config.toml
n_layer = 9
n_head = 4
norm = "layernorm"
bias = "all"
tie_embeddings = true
parallel_block = false
init = "normal"
init_std_up = 0.0253
lr = 0.00127
schedule = "wsd"
decay_shape = "linear"
final_lr_fraction = 0.1
seq_len = 768
dataset = "wikipedia_en"
Each number is 500 + 40 x the weight over its row's rms, rounded and kept within 0 to 999. Layers, rows and columns count from 0. Numbers have three digits each. The size before them is the row's rms in percent of the matrix's.

# layer 3 attention query, 256x256, rms 0.0348, rows 223-248, columns 128-255
070:438503502466535499498524553526506488482493472519483502531510515464478485530542518491512563398545509458512501473543528495498509462439542455506493415492593487535526468498456503520488586422470504474499388530469454493509593551522466506482506455509540460446472474499496393419503472420495562468530475560522568523472547507413541556528555528502467483452623474522473542453522525492578472500540
069:553537552475500496482504489537534505420466482577522486452491550562498565476535446445497527530469453496475523467571447560514502529528482456535496516481473527420462439478506500502502541504581490488496439467508492479582532460570450433412470490495497453510545531459535502538614572522535466526521545585538459454455539490515475489534469503495488493469462529462562454458514462449508569478451
061:479513587519489556476482552465543499481469528480474476487561501495440533453552499474560544466495479547501548463498432441466433512508429436477477578508512477475511524512437446508537539535493497460527493519497436495415458517498548470514493537532547475508585405526490511490574554506541485508464497511532441449509484560465488481517515465559477550522481526500523537503508493528402485546475
064:520529487415528554516536466538517496520447435540468480528542529466520472451497465521519509466498462517436498512508433496462479525523543556498547478498510526504512425522515554551512509486510538537510427452399447449462572545559490468462469468541509496515547483476438467503498451498576488418532454470536484455499555495462550538496465495547564495466538510501542509466458461439540491564512
060:510513502472489575501500535564567496462606456520460481515501473534480513512472486494474579458510481474517505504508462527552517525528530512518503470495522505517517525516535551503468492449519453482510457468442512481473524483493472447557471560490539482508547510440501452486468514474483530463497533483487488469496522516453488508574526491429537480475518547511497539458509507432473513515430
065:588570490461529505499517400493491532488499524519558464527528516531565552492506475503443469527468424490454478484473478549480450536561477495498529519520512500461460555408509539475539442519547524558485552413563500501545454516579521513456471453501392485571460510517459595577560474561475457565497482473496473454485493546554459486493491466490474531564455483492551456484494472514508554520494
064:429531489485535548468492497470456462530464488484463475528495459420461522506552553544513569512600520544459538458440472481477568475425512470441491542452466441497496531569483492562523483552503551472526502562467542546514484521526546521415486501529531550513493497607552518489520524480482525433559555428493458488438470452480518532435427504513551480493457510455452501566453529416446509549509
073:485511505473600496491484510453453462485525466498456507535449529471485479535504532504533467573488470552538489508418447453523467458470493420491433571475474447514462458565490487516503466530573496457588518545504529530519447505467499506465488527485502499551456499570542499515549516454491511527455509463468477451454534489620518562454491545546543436456448520448524487483431487550451451438473
071:496499557466511586521523477584558550502489456543540475511547568524531551477524464505497575466489455546426556446520487482437457531539528437468542500533538512468493481451507499518484531505514494532480378500468474483528523534546505470382423451495565476522553450423486485521547570539522474481530496545515481442492532587457464448554578514550481481484532568462530478506494450451482549504476
064:506513566533448483490471547464560532413430506479496469433597571443507538432478484499577475454531502530517475480515518456458481460542511439537492554549528480483487515485485450478500526520471516540522392565447408483512460517432511460430485537512571488500545456458482529577556494483510441449425477512530504402549508541437554539552550484476430573467493478517552518523509524508478515528490
071:570513549493458536477498482483511549532420489522549473490565533517552538444496512512513522481495431500451519492514494492392465549543526565479534550541473541472495551442502472475530526541483543532465459429467491476477466540510530450505447450512459516488537482478486550508499508577535441437546474561544464431566487538425497445535477454543514583536504478555521505507563470481559524582494
073:490462482503578508445493482488429420551545463521478526549434476472465449504530512486519468582517542565510484473450472540546515446441513426481478515446449443515499487579517512536476436517526492449515584518528547532495494521508505561514548551463502499553435511567556491444505535451456508547522547421515478575447498425593446526458496551532500444454496530416495480530448528430430438478509
070:504526528517454589539478508530566552489440525478495460453577512488494500496550467514541562446522474538463581496507461452405403511479478503460507521527541482498553522488434431499514506530520537471487392530506446474457468571487481473471427523559564429511554406480447524526554513512570496465466442514487501428527507557466535517483527474544493543532497539528506533472510486508448524500474
064:518471380562579470505493495444454473485515497436531531576493471438547431493483517550423459551522485451509480588456520501576484528487573543445495521478477488590470488509584534492483433521461554530504589445501515515454472505431512596561504486450454538549477543567441523507442449512428516493478483443443468519516519486600551522392511498499573481507511459494487477499475492511460431506556
078:467521370500557497459480510454493417460503495456485533496459398452489469519495546500482475528502466451573472576460439504521551458461507581484461505489478463501517493539546544508529458472539509465552533502474539510477488486483551563607500565520424528505466544588513522529413424499491513475528515409446483493480489467540563552413470483467544526501467446499511514562494495488524463538526
065:483637469512477455458512478453506486458487503464487468536519552519553501484462477540544422479571543581487466379484523504496504445545500506543548512488488484547484523503497436476605566541517529545518525467509491534496457468490507443480527546485499503588437449496515464522537543497513510569480514486602422496508516517400463578516469535461549511505482445473521539560438526577493467564509
068:426436498502455479466520532502439486544482504559532487545453475467489527565488511514489533438558554439446490517559534531435551500462572477491569475479540481475482424462489474524494524451496547483470449538518546491526557508511472505455496420481514515453518572471533445432580472485471495476592552548534468448438527436469493505546528495529494490484509461427432503472460553464532527495515
061:448513409477600498526511496572459472496566480547492488533443495494473464591512505512492518529518544459471486528481524491509506447427482504510471432418519524520534466511520449459436450474499477488543544547555562580518537530492481515457492491544550456537415538571509461424511500475485567553547447474474537515458503450611493494461545537554507478472492498504483524532452485504476460423503
062:472465409546474478465528470494437461471559506452466517538487424492509479523493481537532451521534540466546477539477536489509535489484519479421465591535508547600447531515539498479525466482478502487484601522460536504512455506456545534572505536470493470531482524583521564482445434506418470502533512451497466514505467503562463471502501463520470439516500504513436481520462514451427489555529
067:492506499587519365451508493492461481514528492522493494532443515480519495466518521520482483532531597519532473439464557500549556458442498384454464512505521484596443517503450499525494501484484525480570490526457530566527513491486487495466551532500600487513413489538541465451476566508389538514426543547524550547501556498527485534500491530540495446444542495482450513520489529477459469416539
071:425463441508523556521490494536553476507534439537472513471525488542439514533557480435547492448541594515489489471537471439432536427479434444557512425485560443475540441497463409533438540503499497429438522579544445500511476515528488448553571537529550472537505424461552492509540523438556562539505491477546469530455489530485516473499530537500417456505515499494477557567464570438538512466497
073:507484531445477497481490460432485523517435558514578503477550455491529505479551510510476554510481480486533535541555436513469500560491500541478558565526476496446460463477482535542547504511535562533509512517534529504532472493535582540447519469517444525403524494545502549508519477592498472491522529477517455460487468515513513489445492457529451547517463466515495427558522432412513575509506
088:531508494508498611516486527514556537492523441502438530493525512553455486498534494505509516515455467541453507467511458471447430508499472551510489517500453561509578513541497498435503465499505487472452485450433464485424505535496461418567445533542530435588553454493436558522502519488521501490474459533515465524505495571489466471527506506529518489491468564571526551419495501543390505551490
062:465538497579527519538447530472522440538479536487492541461516436516458519547551505481526519483525485524566540532492426435497481471469449541453452497446453444478592517546488455516506482519512514388488552509513523469495466521480497532538523587514542496490523450541562482600460468458562569519488491396459501485441429488489530557405474504492522461567474458491508494557487564544516505491443
056:510493457506500518510464477568542518504552519541590522470547467550558477511508510521465560488502469438433491509514542546516528523495524542504548445486532515534517484467563480485421528460458484519470508501501456487483561474568516487510488437490519493445452494397481514450433510508455541503513458560531543550537515480498516406529521507465517508517565478537505472604559465435516580489559
072:545502512515518491500540494503456520504519525495551522489447500470576473535431514471438486594477488427514465493505524576601516560548523524514433484509496485500433576477525532457477489448438452461495578475561545521546498459550507539552504473432431556503481567508490503480451440481454471534496533555460514554517502460522449442533485474407506555507436461502495415521523471532523536497512
# layer 3 attention key, 256x256, rms 0.0253, rows 223-247, columns 128-255
087:584476481480475548640562489569529496475496504538524518465492483576492480537508527489499481486474509479490520497502577523515408489563522500491443446496513587486563479532550445518491507513460497505443453443481425429524455540551488419492444472471575489495466474464420477462502540469567522523594241569489560474560526517504469475489472506526526526518524488465541520467539479557487429465509
086:322487561485452496480467510480572531541450459494481533466481460557463538472497469537469469512460500556490455508511524510492545488493510528625576436548476554485536530493459510491483518535506508538465545493530483510554504483515478439435581505501460541461480549463533496474512441433492459508498633502545484553481438451482492434531505519459438503484503539532462490505529510488517530478495
077:608510509501453516607564505492536602492475470535506469508541559529555526426478494514478453511450488510428479524532496462504400554509519533508527498552498491466535503530470522530499485514476533540514489524458461539451456561441454493460477489525469573563499449475459555536504483591499458491427246491532440505543509535467504454481494453502486506471531508587487491510550476483498489470534
083:626489465492525575582594541466450529476480523448558528529443458537525501534455521508436468548497443488455543490458580564590433510483565519497556546519443577461326482500517546441496484520526490548549506479545597472588505455481500533494457454489454534484475604474485449476453465527466518514539530490476537479497488499464518507459490496493493494521518479463515541461560474503502503460496
079:525500468468482545629557534466514535485512493463528531502476518522492494560461509494436483506451543539501489595438525461530488463491545446532509438593499476500598452483419534429458488484463482511496509391506455483511538497503512466507482440413523458493496503475518418504470470460515510562445389509529537491480429521474467430467564516507523524484488486528472474541551449509500548495530
082:458510520503444478364486469433487465539503523490486524509485466463495512518508490532523530490519502585514468436510510565500597522477510489483503578495480481496333474483494573481565482496529489452538529554522565501514535418505521545473514528522473515482530544521552501495540502498500486530565825506530462547462464469483517544501471541462482516504502538449469505495469534483523505492455
079:393546496547536506522462469498552551520455491489497489508541517536495529505538492517496504481479460520444453510481477413473440401461461492517535523505488491461701487538440485497484449538477533535526441494502456585504489523486537455514553525520505421516482431482507512519539496532507544530480307512484485507523525508453502469472543456530452513498552495564511538500511546504480514481500
084:481540471576500506570451535528571576493539467503496475480514474493475517506515482501526500498525434496508514561513500444498425440465456472532532452536471516524585544440461476509483457541501507549487442480529485558492448487423541483463532480481504482503494445483465544544525498514478499537402331512431488451556474529476495466498515442523465494506517580576530472546519505499488480464464
093:586519587433497542484558479488545530504426496533516503514465494556522543469469483520435516551469502524438503492533557594535490541536573517568576463534436579419350475468464492464516479488481500576474492470496522471517485441546543469457523455500464552515503591433496458527532447507499458519507629496552481499526480491483505474490514488475485521507506484473532493471556504469584489485498
084:622544575512533467546572488529459532512417486514517469512500560474534475443425495485469462525497473447443522544515576444533379554569550509518573510535497564519403482499476501532465549487456467539571466505482476497440480569470447442419541462475482612524505561477479448538508481528473465451496326499532471470588504489482521477498521508486526511475560475489558490467515479499518457504551
086:506482529480506490396552489487475490518462512498497490499481500479502520448482512533449500513496488528472502475532512567510542570499549538472565575515544499462333509540501538455523515498513473500532522567505561457522500484533500558480496503504478551477511589538542462503456478548480515439543767506497504514466474475499514483526465529477544499498533464449473511483491550455524514488517
084:366517440535519501527470510473546562476519469474498505486541501526461476542504492483512509504477449486521518489448495408466493391477467467521489483491496482520652530482439469519485447533498540505461508486551459548505487511477559478517507556472515403491462420487501505550499523468509490554403349519457468495488475522461512483495556492526464517498518538572521534514520528551480501495510
083:715510564469487492608597489470524583499469508534563479490494506531558485465482492540497499552499447475451496532498511495479341636539522545485528551533493520466413480495507530498500509549479512540509440518474458479475508487478482504486500458488440590525509498519416502521488490607506473436500336518496482490546539530479504457472505467460521520495466473522524457458543417470494494476514
085:526531444498515474410465451493458446460555509456534463503515514401519552539534514496541536522519452479511527490458468533464553468460468465415435570476536459473363489485519559526500522512544462496552524542529579542539508453456515526499482519502469435497500490509564511598476521528490515528442665484488471494435511485532510563490478493502518466500508448499467495559473478488478491527461
102:359506399551542530554411469494451486533549513484493479500562488482490468544531516514504492466533474489539506520484495430523493429416434477443514573476522424505623478561497587512455504499554532460568433558503507528471577505428490563561496508527490393442490434494564520514472556510515571499478389479478483473489472518497486525456464506519497452512503457502453534545488496424392542500487
084:472507541523516492466511552497505513478469538492468494519536484434434486444454492490492500449515494488543480461494534400447534423502551544486526512519532514486582538532504510485508506507427527514562480495499491527409477529490509460486570521470544487483479501532505521516476523459458481481446391448476447488544543511478473511515556501532471525492532582578440549476466604565526422558478
079:306457489478552489467454486486581446462534486496471525469515493533426578509573489507513542500531514521535505493531517459502553400484478538525499472480516588510653499542423443494514513539506518493473454485496408516571480488564492433465507544508561456496550467496557486473516474421507480481525465556510502499467496497506521494479492519474489495491523528502517522480481586507544464519528
088:600488496514480511621505489468512514431562517506530505464545506529532458523560465481554508484525405486511522534547489498525439473552466443488484449469523517515524548438501435502479499505488553496417466475468477514542440515499536476511488538494486465503483402456428544512511552421547501530527311535454503518546567486504451514454449491484501524527522575488549464473494447495504456486473
085:460536454570546515381439480463567518520498480455493435475476522495504522525537489475499544506481495579469538488437514442472520434481453442470468526423527465525625551496463492514468492498498517490527516433546495518463495543400528453510483560525561496505519425507616471557502571501483553565444489513549483449452494536501548478490507459463470476501488420520479503588521528530457496493482
081:428547530569484447498427518563539495500532489511458537483534517519450508543506490482537485467491520464527531564479478416456546406493460476474484425484504513502643542487430423511486507505461509507462559443507436529495457509480504429517529494485544451509496413480494495565525541458535490552446384517554495511501490517503434481493521499554459490498535501536553484497537561544458494511533
083:544513506521472546648514489501543538449451503507509479488520496534500447480528478485508495466468495491472508537485512401486403497504483523542506513540495571510669485485488463518493518491478562516456430491426403496467516581481498459530444488527518487556519482489405532503513491475518466492480199524491504480560552499515490504477506504480474492489521530535534507453507447539536485490516
087:366553469530528459339430459477516506525451483496460477474464493524463561488537499517483542506523505515456505430510434568482571499472448543474512565439485513446447507563439571478508465539579491476576472541522522512528562432511463505494528502555477504518527516493573524540522480532484553456533712472501463513474469480478535484490468502498500451489469507441456543535499575496460570508504
087:753502539518475524619604502486507569476492500505560508524503509537546448494427495510451489501436455512493470568433507520538367553518510511524545519602494517482471497487517521511470497481486500550485520533523493478462479541455495508523489484471466564522499481463429488482483522570489495491449319497478501520557516514491517431518537456475543509514497507553492448501546400504508497469492
080:577507503534510551643501455502513552488514498532517435541557503491537483512492484512490484486497492466468482548456493430490395541470462514493501509520492469479653482522495478487502490530482522541524465515460441513471531583455479529475449500531476493504505421486375564523494509573483508460454217453446502510552564521497505500473473468498483539506456498554493497500488454505494496519534
076:519463551426467465441446479513438463484493535473526511526438471481481494492500483487536533485495574509484520486503483567524580528558555488497468464515512518486350512476545526460464545454494466488482528479504509441547526473567488473527450467495471514505528538497530456490489496517527523467575686522531538549448488500527450547492487539504533517523512458402495460434479465499538528485488